config = dict(
    n_head=4,
    head_dim=64,
    init='uniform',
    init_std_up=0.0238,
    beta1=0.9,
)
Each number is 128 + 24 x the weight over its row's rms, rounded and kept within 0 to 255. Layers, rows and columns count from 0. Numbers have three digits each. The size before them is the row's rms in percent of the matrix's.

# layer 3 attention query, 256x256, rms 0.0562, rows 100-255, columns 64-127
075:123103076126151131111092126158115101120093149064084167095155122140135161132121142146129151143088138121122112164153119116162158117105155133093105154133117140116160151127084116110124118128107125
071:164091126135109172125114086136111143144113110102121121147098090135130149147167085134151070159111147078149100084126134129128127163116119124131168113137106090132113123113111131111179116124129100
085:170079128145119147124103093113104102123124126100154157113161075131130124149121139141120104147091148099149080116111125151126107167127144147154195136112104129142112143163111128105156148108092075
073:147122154148126072148159115139097153160162131094140132154114079124162115137181137129108066162138151118145135082141136101120130137111124136123118113126109107140140116121122129118123156143124102
087:144108136139129132150096099129082115086144110094149121094156081146135109172115107165156125132114106112182089111149127171127121150092120121148180134082128111141096157126098137098143152116103096
075:112095136144141171149120111158125105119145095112139075129112120137123097159139108126216119125115124096122075133146088195146130144075124154109171147119094101128117150114122154112096134125157092
085:179129158143144112159083112138089138084132132110123141103119157126137119131127143132161124149129125137185112123151081151152147171101135134104156114106121147127127166127090158110121154114110131
088:162102137128126141123094095128102160089117140096088151125124151146104140142129111144177127127110123141129093122145112140156142150124151112119133108096117139130146145131094127113117108120101123
085:110106146107127128139120099125090090109167110073138074107102121125125099148097117107146146106134162163166112125158113118167108178101123168094138100125111157114118153115125176132098135120145095
081:118097104125133147094156114169160076166120116162157091125151147164135106130100150094116144079083152120087120120131131137106114102143131187142135137189105118123109104097166100106119073146116131
083:150127146156133115147158116112110157089142128072120166160122129137156107165159111130129096125115126090130120115139112116147147133083113147112134122094114153126113166117062152120120125114130097
098:120135169142112116169083129118090113078154121092131163145132103118128095135132105127123127114157127125119125153146123113171126175122144117107103140086141137118154172139118139091128144102105124
140:121168155108153116138128152162137126114150163127145134113154126095123122104175142149106131104192114118133137158129140129157127111165101074114079108134134178117139141147180122134145156120109179
118:114141084147119124110131137114146145152084149128114145137147119146087151125128130121147122132106141113068123131097134135091149076112153148155139121153141127161114086120158088155161099137138116
107:137115125130133120122071114110132106132078141128100144118129134148112149133109113094112145143056138135139119136120134131088102106139170146129127120138142094166108096129142094124160091142142117
109:159117168131130140156073124142109122105155112119098180128105075091147120134123096142077106164119115109138123131135141096139143160106152119124133107056138140117159131135104168133135136110106131
091:153090100098085086136052077109108111120120136126099123118124119123072121151098105130105120137112124131148111137109105116132117140127128102103088144127133120180173071110108106101114106144127136
089:147102092147109138130083080149124105109108155065105142087135111162107116182104120146093138130104109128113115120121089089120071169136103086095114139119126072142157068097090138098126187091155130
091:086117172137127129123149138161131101090172144146139127144159127076152121126156100106122135137126144122108169140140126104116100190146118163145109136088148160124123175155124183141142155125130125
096:101164121151109087121104140112106152124129159159108134112124163124107163122148126115147167150135087106147141104129139136081121104153123115167095112113163099123140107147157104114139136173104128
119:104118109140162151120168140115135144159140096137147103180131149111143089126111163140168164127140127169167139161155112149146157147122108184113141179157110136102073139155138142174139092137152127
104:116144108135128150121216120123172154122167153154147116144135129129162100160108136137149129151148135147098148170099107124150117141135122174129146147138125168137134154124156153149144129108139141
085:128119131112112096095130096077123103115133158102126116090128131152113106159099125103103146130142122181112091111096120114159096132102130097125110148119096176152205123129094117089150152081119133
098:130153198135111123119133141161086136097145180129152150120153123094149136121187138125127097145150151094152130128161127094108154133128150144180067080077128121105174147157123130116116181121108164
105:122160127119138144118162152123114145135112167128126094130127138115091178108149141142154109159083135112120124109103155127095117078109133160183132069141100114162126135120154102148146113146118133
093:096144115142150127115113153105105116131126134135131109135145149109109158126151170151165176112108109137180154134149129133110108094160063127110111109188147118130072109144148098122139098160135143
087:150119152128126137132121118171118092148128120076122172137138117160139114109127128140118093133148129120093144119142125117157186115083134104126100094117133160121124145142129098113134154068152171
096:157102140111126164155163100149111088134152103096138090118107142108104104118095131112136088123134147147092146114160127140140124174088167108115119110122133105136108147108125176122115132107162119
077:169142136144120101098119136136140115135152095085161098125100107138173101140104069120143132131090121097091111150150144107138099095110109101102199118158129122145104140087113133166137124116171100
084:130149119151094131114139140134116122091143157089138118143177147164177091146117094088160115160100142083120111073125135098126111164090159132154144134126103107135177140128136124138139160086138152
096:103147123122180149119099141079150145166120088118088101109077139131104128128116108109131132091085122128111115138126120141128124110144119118095120161146149152121131133130079120167124071148111109
094:075155117137149106133121171108175129141125120135093151099121166120067143107107089120134132091066151131138069098114138141145101114129122139077130187126148148133121137122111127144163108160114104
101:091130112108167144135118075142134126162123142120111156115132149118097123136159161147119117076099138129137114132166093109141161128143095142160102110146101168108096131109093140138107126117106122
106:130154127136108117121110193150186158096134137145087099114126145122104123121129107107142138143127126169119118132080171132094101079154155136118142121124146092127140099154178126142152135147146118
111:148171146133133079109090199124171154087108126174115107121122168152094131107108093120125157151123095127099111112105136141107125096170126113119123136123131103133140156148129123127129122145154117
085:132141148126107112122151173165141135109166110148105102110184128130122139149112114088125124172119148174149122122084125114118118148099158153136154126087118106152155106151112160144163105106137100
107:122167119134150115093104153100156181115088131180092103118122158147068131130098115141130162145123109131118111085119168146112132070162169137108138125138148117136147127114142095150141099148130087
138:115156111122113109132102160120184162161117152165100110099138106115092125127106105110095161183103131123113131138085143141082101119155152155143144119153129104147151097138127142127153110143119070
122:112165090131133099111106181107179127112102127178096104136133131149097147097108127111130166142125122133103155118110156133082103103155137115134124145148134108131143128131165098146142137145114099
103:150183085113144145096141164123166135157089138136126120131131160152102147130128127103143135131126119098091107096113145129093134087140132113142148093160145124117119135094183080132152139150134106
140:120163099142109119110124159102149166156097140157112107139122146162111132133109113100126163159092109121095104131096140123079109087159143142147135116159146094152127117139160097142170117135135103
083:164146140184164129140104149163138128101128127122106156135143116144122147152147126117081161184092129066097103116129161131090129094168089167123124111109128117116120086103117093148193141120091134
094:133135141169134141118115141124098116108166123124132136092166125142153114146093137111134183167092098126146107164107101113121121123114128139142134144099125121150119159183137142131156154135122110
103:118155100142128127072147156095158135194098130138099136119152156147102115146145147113131137132090175160115092117140130146113157107141118159132115126187133101135112132139147117160152107132129124
100:109154131135111130097141142129155119162091167156126116131161145152086141089127108112145125134139145143134135108134152138080119104154109159161128142169132146145142104132143070141147128137134136
187:147084135120146145155135091135076104119162104089144140121120119133149094139157143174110102096149142127143118118149120128190165155102097110106121136122112152104128153112083165120109129111112148
089:121158105160135115092177150124148095139101160111141110168136122167133117107161124152131122106158171130104133140134139120136133105141136107133093103156117158104111156108198118131136170115164168
099:123142101107143171103192157126148117156115207132144153159150179115137139098155148125164100100136148110115147136113166150141129097143127121161071144195155188116140160083188115136072128145132170
069:151145181175148154142121115107108115166132119089127100133099160115169158150165103148147105134106156080127110115149075138135158120125117150123115123143135076118096114088109085161151122135131156
095:115142118108155153110158142130182121164142167104127163138090150112149177116139156121102107128133135077105145134094136097127116146133133129130128104163147124141140100110134112094085149148148144
080:123098083138135096115150112116130106093141155115124142097110113125121106160120095117114112098101130172101101146159140114136159180149112155114145141116133180128131142156077142176118133136132118
080:123116131093156105161063104144128120133102076195090114091133143159134160115083127113105121140186130120122118106116152133133125103098150107104161126079097119128166088135119131099088153146128120
095:133165153113113134158105150122155153108159169122149149130122086110153148131107090074122123158190093071126124142088086126096080104101144133163157113122125126160170141131146099128129168178180116
094:110090148112118109158130122126137147170126054153110122152125095121129127122105083133074080152120119137143118075147140140140171136087134167146150162118113100170167088112112160159139101110126091
096:107156128176119117144143177088139135128143163163115096150131140110114163097173127105163142090128086119118158147099164181121116114143126122150092151113117112162133136143153098116098119168148118
094:065121113093144143111119117077124149170127118147138131123094113118099088117126121149086114134144113129104105109159151167133138116121162139120121148169130106166173119121070129128087129122159121
098:152130151132093109149083149145075153076171127118146113104120097117163138127100097099118157174122136140138106138116080121143111132114119131142175081083084105178149145159146130129150138106148113
081:153125136146120115142095142123089154117130104124131155121082150122117116166103112135148137155070098144129100145109103118146161139126095141094131132115149051152146130143081104131118095089085118
074:112128144158126099126132161148136098118148169119131123102121183115143112096140156111145127113127117133119159155078147114182114170172140125141103133141155149116104119115137141104089119120092205
088:163131114117120148165117140129110125093132126141161137096137085150148099152099101094098119157122107156129099122143112132101070130151127106137185092113125142169116141106121122116137151095163084
090:111184146128102117103121132123084133126098145123133146165152117124143158150138134133142134154144123139107142103090110128104136104073145137163122126138125084138135137139185127119138163109129156
096:088122132158157151149148103140147150134144163139142113148122105098124154132146134212153101123127133131172139131137128137103138130106114141179107131106085136079112113141123146119133172135110103
091:158148122157129113124156158154140152135123114121141095162111121109150136126107119095152150159149099140158120143113139122118117091110156114133185105147141110144116142154151113111141131136184100
090:142160111143133142103163134140149136145144150112150108134140084124171111122114139125076140147118129084136118137118132110102105112128134114120158101107093118139128094117167096110170149138199085
095:152143139110156109135095143135165193144122121169077109114100116123113151116107123070137167136124121167129113158101170144078111091117180133121150102149163134128147133116142124148143110160152084
089:084121155154102124150167128162102105142165137122184119133137111105177121171158126144127116123142161121120151132138103104133153147074113123166117118129134160123133120151166133133125123115143151
092:148091169121119138154152140153090115088158101124181132112122147112155106148137136153157120104138102167173124133138129143173148160113106125101155120104086108127132157134113162127154128090138121
117:137089140146126150144151095135068100146165139095197151158132116130176102138159152162139111119134123098149120128168104105157149177088112122144124122114119146128105126111111144095124162108138177
084:161135151150122143114104146135155138175164084147108117142164120135115141101107086104141095167111136127137094110090130139115144130084123147110148151133125097134126113144114155151165144126129078
097:151135138128137165096158132163144123186173181124137111142176088155162117137109141102124112155132194118138139138132112106100124141130136176155126128145121130157164113129155137119114160165133122
100:165115166144094118139117100131085137077157092111141094120122125130128092138129099134131134132103112161144103117144085082170170174107141124107148144101133105155157141133056146122138112101119121
117:130129147157109105124104107113138175141118075135111109111132112137119127128100094091120149186076107146114105142101146132099120142137149155134170129126119062170143117146084122132170095122118086
091:111167132163142137115154155143163108191101168154140111119156140124132150091108159086146120115092141148118181153090183145078080132135171155138157142177139129143139128153161150128112149176128099
103:118174106120134126082138145122187133162115162124126122128134133145135136139119152107153159146076140142117136134079137106082088074172121145132143112148136136136092124130157094172155120152167124
097:126092149113120163147126106131104128129166102111142148113118118109154138136142150148135114092148124104150159146137127133151143131092090108141125151112110150083131141121074143090096117131100154
071:149116108132108114185097109110136112113154096160140119103155118129141153088061131119135146098133105127159154189110125137141106143098137097128160162103139169131121116149125155086120112128101140
101:139143143147141112132136149135122114067133132147131138141129161109135116109161115142122158152142085113126152128087136106118118105163138106126091116094144130133141141133168134166154153118123155
107:095171086155116102094128139100148148155103144145101124147138142143102122128098132107120138138088163150117114118141131134087128097152115154140133103168143132155092117119167094164166118155134103
158:110162117121109139080109156095165150157082167145122134127124155132105134105091129100135146162099123129104131122110135133072103105154151148158135125152135097166122094133149087148155126138148112
082:130151148097131131114059123140131133124126142172134152140127136129125163081100117115099126146156139083117143133106146127090142077114170139169124133100123096152171076109147091080093136151099139
084:127078149105103100132096122132130114123123078124078155115116145101100137158119138159097146125123150165159100082124124097136165143122103130106156117120111111172131072136096124146163084089103119
086:139105138097102110147076121184098107086118110113132166113163101093121116176076133126112170158119145170153137127124106078122102118131083093128156099092088105158120124149123092129165115073137125
072:121107131136100115156157177122173093101128112126087077140154127117157123144144118107114126135164202121104118154112126119139092153126143117144114141136122212101128131115129117125073145169109110
079:082137139147129091147089102148144175122139134119105111137111108101096091150136099110139167138149125120142143129188153151091143155137118183148102162098116134113154104151097116136129120173077118
082:129163113094129156088148123160142097137099124108162137155155161171150134114152150133174136110152137107112120132155100148156116077155135110145150129137168122119123154088174119123110154119149122
079:136122122121120136140142113119108089106132144153124115123163068134161144110125113095103142138160162133127129170128119133133093142085147086165147137079093167122128153149166125099093179129179127
080:062062128122157112142118144149144122117138117138110131141147100088102153111100118140101084152177216201090157134159133132117132141113118124118145149119139135164134135157135113157130103140164097
087:118116114177137159172188144118123155164133148155101110143144108116124151109151177152124113120136179071139156165109174157134115152102134148170062142127139195095137104140156129120126142175089130
083:147125145147133154148158136115142140113159173117104138149133107117128144152175128154139083152126154131109100119118144119121157109103160186167099096188114120143143173114108139171175119155102096
080:145158111104167128094190124144120128162112159122159148174157123119153126110163164175153130089132125118129118111159114099114164132118129131110098138162141175124128147128163137143154142115131153
076:124096122151131092137114097126129115097160108117084164102142114136156178134096157119099178147125168103111142162111123090154148148123150147112132104141164083120146097136137163115104139094143135
100:077142140118135142100184152122135069149105187101126107113138187109130141090149130141150075074143145108097155126128153133144136134124131088113066126177151117108135165119169151108095122154172173
116:119157159078124090110097170113143143106137130132134162127119117146154097133110135096106146096132173147115138119131128090161102153172112150106087128156167148160149140157110118135092097149107121
109:119096113130162110092116126135169123091117136098166136132119122135122109138140110143125101119116134090134136128099128111148089158144144101103065113119163119131096136128140141072118140153131155
108:104161098105125115113120150100089169150116126165070103129135145126172160121102081064131144156136107167121108088138140162133134113125162182165165142137125123148165133127117111162109120073120102
122:123180112079117093141105155108112168186130100197109130094136130147143124117077114109105140117148103164121116081139182154142149127130114150117114147141127152156164124129096124149097101107112114
108:116094156128112129169122137168098124090143125144156094144159137088121165119127097111148139149090138163157128148165145113117142126088124150170152141083111144128141135129178157158141108108141104
118:151151103124157111098114138124145195136146119158117119114171143184170108127115103113079130137138124160100129098129151151162129119153155150136127130117157144140137131128058113155084140136119158
100:173171122125117125126137168151149137150114116151084141111113165143152100105082153127102134115175117140107152126121169146147132112160143115116098133149101159156168159117099128170078155094095143
089:137136112118121179097130105151124114138143141126113121133130112167131124134167153129113124121124153124101114129125137138153100154144158132125134127123132131115094150146107124103125139114106138
110:133187093139138104116107188141129165136110133175131176111133141151124110117093164137125155109159145104102146120105141139128143120181116155144070118132127141182175145122106124137101147096118163
092:144133089157125162112125127114121157118126131141133086136153090160150109135129135140168138168117166126092154133110103156096142139107154171185178114097093129114136132137105127148155159103110120
091:107160077113149130098102154147151109156128116164113140077168130159158132153112135119119137110128120142095116150114166132144117117152137130117109160090107138151155140084104127156128144112120119
091:119162095145122135110141172137125134155125129158128169110167121136130120116121181173144160105159149124130169138110167066126111142145106138150080115126111133168178108075176135139105173110135139
093:132156090141122118097118166089113169173105113146145093116151109167140105110143121118138125155125160098077147110102147107120133112152175172164150102110131126173151088104127131135117142090124134
102:117122090173120140135110135120161101161118110170138123160157101109119143086124158105114155128158122158124151166095125122132158132140106109104122116119149171107134153120135101166131173124125132
103:108190150119134155076123137123110125139117179151171124138130143130121141105131124123177155137096102069134123137137155137102101095136120116161088126102134102167126127136159126098137153102156122
097:163162112123073122111154147100077117146118084129152097108122130122148100132116112124162132135113154111104110086120116111152147150120118118125145109120098106171147127121105138125106116092151139
082:103155115152166158103157122118119095130168115183145127131111113108125126128147115149143153108120147107125147163133171129100140100158117131126138142150128167095121136117128116153185096124096127
131:157082129103153130157152101161093140116137098100147130125114108108140110135119137134113102146147116162145125115166122114171161150085131125126158119118093124093133168129095154115114118112111144
085:101145084150152143083140102145136145165115134145143148133167119169138132118151193170149107120159171080129165151109145124140139110128152134161126139154132169136140138131143121131121120130168130
087:144152118132136156120111114144103134093147171128154120110159146130126089137142141151133153109117148115142136141114113110142107105121160125131096112140136140149147131087128141116143157147149142
081:167116111158103173131101109121117141163107142120147118122126114110119088101099105123153115145138116106133092112109147153113095172120145149124135149124159066149140089115120143112097147093152158
101:117099131121068114124140109139159152151126190106143140090136127116147116151166109128110122116109129132131166118123107123139093124173138083137124106109137147156078094128134140123117118140150099
102:106147165144148131101134123141100093131146119167133107122129145130120171070153150138113149126134126144171123122127114126102134074143082116141128106109116139106174122109186086102111150146124158
100:144143164142135098165132173156181150135120119139126144124128125118122121171111078128144140123132109102114106107129126166132139137156154110144125147155145119128109084159116163151135121097137110
101:117134143162115175123100105128125176132152160130113106156119114089113117164127106130154151171122078108113185130110108095120082119135150144126140096141131112119076097154135119134159158111143119
091:118127157107110097159114164084127129132075144173136127135108115164110154103145158142123114097123136136109096077132148169117160104096119143161128133154116113094118118137117125149099106174094115
095:163130121104127152144121096153113116135116116137145161129155085114148101154114094115127091145127108126112134151111131129091144153102131159145185152113114097125132131117112193141132151070131119
103:160096114089142101128115121101111133181123106129125124114100107155123141135153125127104112135125118104079121097123130161128153146148112117118169118107125125141131135186092148136105103129108128
098:134137164150142132121087108135088121104093135101133138102132126161115111122137126132118099135138157076166139118093112083093106131142132118159104104136117064126094084097115103090110170131148133
093:183099142085114134112108108103106110133123143105124131094121109142101119122092090092101126112087132088120073121098127110115128151143128124105164129107143075134131100132096128116086116121125155
091:158157155139157121111136111153127093106148160124157117114144132092134123104153146110110158102125092084144111207068116095074093113151140148099127118108098159128135094094154153102105178102102155
109:147118106120123132156131132118112124100129085117093143124114095135168133135109095106117106163148131141129120114123136105126138153102150151138194117088111088124144147152121153099127139112128095
107:102113110137133131080145120130161110100135146121139123130135124104144122105177113156140113155140115103114164149106133110097140167116157089132109123142088117104116120132168129113116165132142173
115:159090133160149155126158121148120147152141143107114115139133110094107200130176097166171134168133089101137133132131137162099181109083166169155135119103088141074112129138138118123167144105173160
087:084123074106103138095098118127138132088100164118117139147101097134177093109099137083106098115132141120095156142108096101133101144157173096121140124137162082149138129133122137136131168116106114
100:110140119128132114095140108101136154114075111154134110126131090157202108136141143132115127122179116156096190142098145145112095137131160108143156089109140114125149112146147148120095182121146075
104:125149080152131134102095116087119145130126110162086119136142136144128140129147125115140126146155181106078153116134141128131109132152163199159108150124084134163164107122096110135097139102083140
095:136089152118164176106139095114143106106112169060147157136127101155119131162192143139148152122104155100112085124135076126130136144143127106118120125133133117087080124173146119088163132137169140
095:131135145127147162097141063112129088145145162119112163120139082145164084112164101148125129126133145116137112090136130128129069144136144100116112131120179104160109126127137119115123107105109152
090:123123166112142123129148102111088108137142118067141155162111120099129155121186134131133143144136134124138105117141085110129127139095127072126149100143156150069100110143180130128123132155157098
104:142128112159104147094127121102120118129091158120124151103132107168147121115162135099147114131128123106077144109099142155111111155139142145128140126123103106149136108134111117133101154113108124
103:180118133129109189087135101162136106099131163114145111127156104153142141169182131111164125166098142115132149144150087116124095125146175124139183120078126098111143151143147150097142163124172097
087:138117179097145146147138099138092102101148199079108155080101149139155112124130109127139100114153125105116086125163115145114121152089139104142123162108131089115141139127099134080132102102145144
099:139139115122143164098117125109085141153113164151135105107133130169141087104140113116140096130131132091095133085131133162130132131132160141153129133137131106154141126106101122132115143109123149
099:126124171112127193077159121130149113120126158112140093111138120096187153133119095105167135161100121126131156149167104142118104114144179163143164117126089075150116181147131155125138164120175083
093:152103124123139129145133147133094135118151112127127151080117107133176133157115105150107147135119160193137109123157136087148155149110180146138157156065080127140166159117092158096115113115153123
099:152080157124159141136122080151150139110142148096118140171134123083140125137126105111118142128115100138153144151174120142123126151110174140092143129132154149094115179156124143136152112126141138
097:170135145136097129128109098109137159115124168105119115156132116118112142147127064080136104200092119087111154138108110120116101128125209154111173087105120077146111125150128111132106154115149083
121:130143149122160107132156138180164123113123134136138118112119164119155109098150204122087120083175095130126138153110148123136158102160078105083076085161102175123157154122131148147108187121107130
104:117125098151117145104142136109090129170119118159125129152171110183093129158133178156141123145074200113104131100134142108090114118130135153167143131160126126114118104143107114158154118127128126
129:147136131136128115106097144087130082136116146134114114110140117166082152114124116120118132111080181103105109104105124136084112117177093122145133112128130121167144081143141091127138126145119132
122:138099155149124133142074141148171102128089171127099127137140102143118147144084103079141136135086113090120154136130122121129083162185169087114116123123157122118115117160150117132140151100131126
099:131088171097077078137099124138100083130135150122144123095126154131097125155127089155109123095104188126133070055127139116158118124154104070106126133135141106125085122121098131087101067124090139
103:121085132141128159141082111157112139128114150094129146122100113103120088162116082119138080141127134140149109095144122095141138149170114085098097135136122065154091118107091153129120137133147138
100:106105113172137151143166156117167107084131159098089098159167120117156123174135131123176123134122117129117146145165137137136119142091158143138114132150119097121105124139124124146185163103162129
115:077155136140145115136121167122163110126135133144100125148142161139108179099145172137139167113128119132148131161128139143108134094133101121132078145157158167101140113137174077153164129176116150
108:136127113150108129111143112125099138132130129113129161155167102112184125162111089103142111170127167105110152155133144108174130201160156138112156113125134099166116146168113157131144135093137101
101:129105105108091123130164113168097151120129117131117120139100105082193107169125094129138117145167114151121172140133126113151141149117155138109149143118113122127128137117119179120129151105134106
098:131130179112092105114094103148100120138094137108168104111107129126122099152123108130169080095158117128119123066127124155138113113110099101124151124131089120155131106117077121120126107112129117
094:107161160150136123110144141128154148108126163136134114144171147127149137141159183139160177137133098092123174192102139131113101125115120122156080110113143146092132126123178104139171194113131132
106:096143122149140151111149156115129102122126130138152111126141154129102141103127182155168128133142124133153130085151135165095127107105072167155105132156111096144138147093162109114160154133143155
106:084150136156141125118130153122163130125135152128122133129148150158094171104126165146115151118113151131101147139160149132138129098145127116118071140154151179097125134135181093153161113157133142
109:161133166118122081139139098141126132132124151087172147110126130133142104137137134131063094136140155093118139156076133094127138143161144117111123082112119134140121115132100159128102145101152132
117:135130123128098153086150067105103130171141150151187089143135132095106110132132134154143100117104098131145143141092134113106102106137115148122165134124115132166145127088100146150105110134166111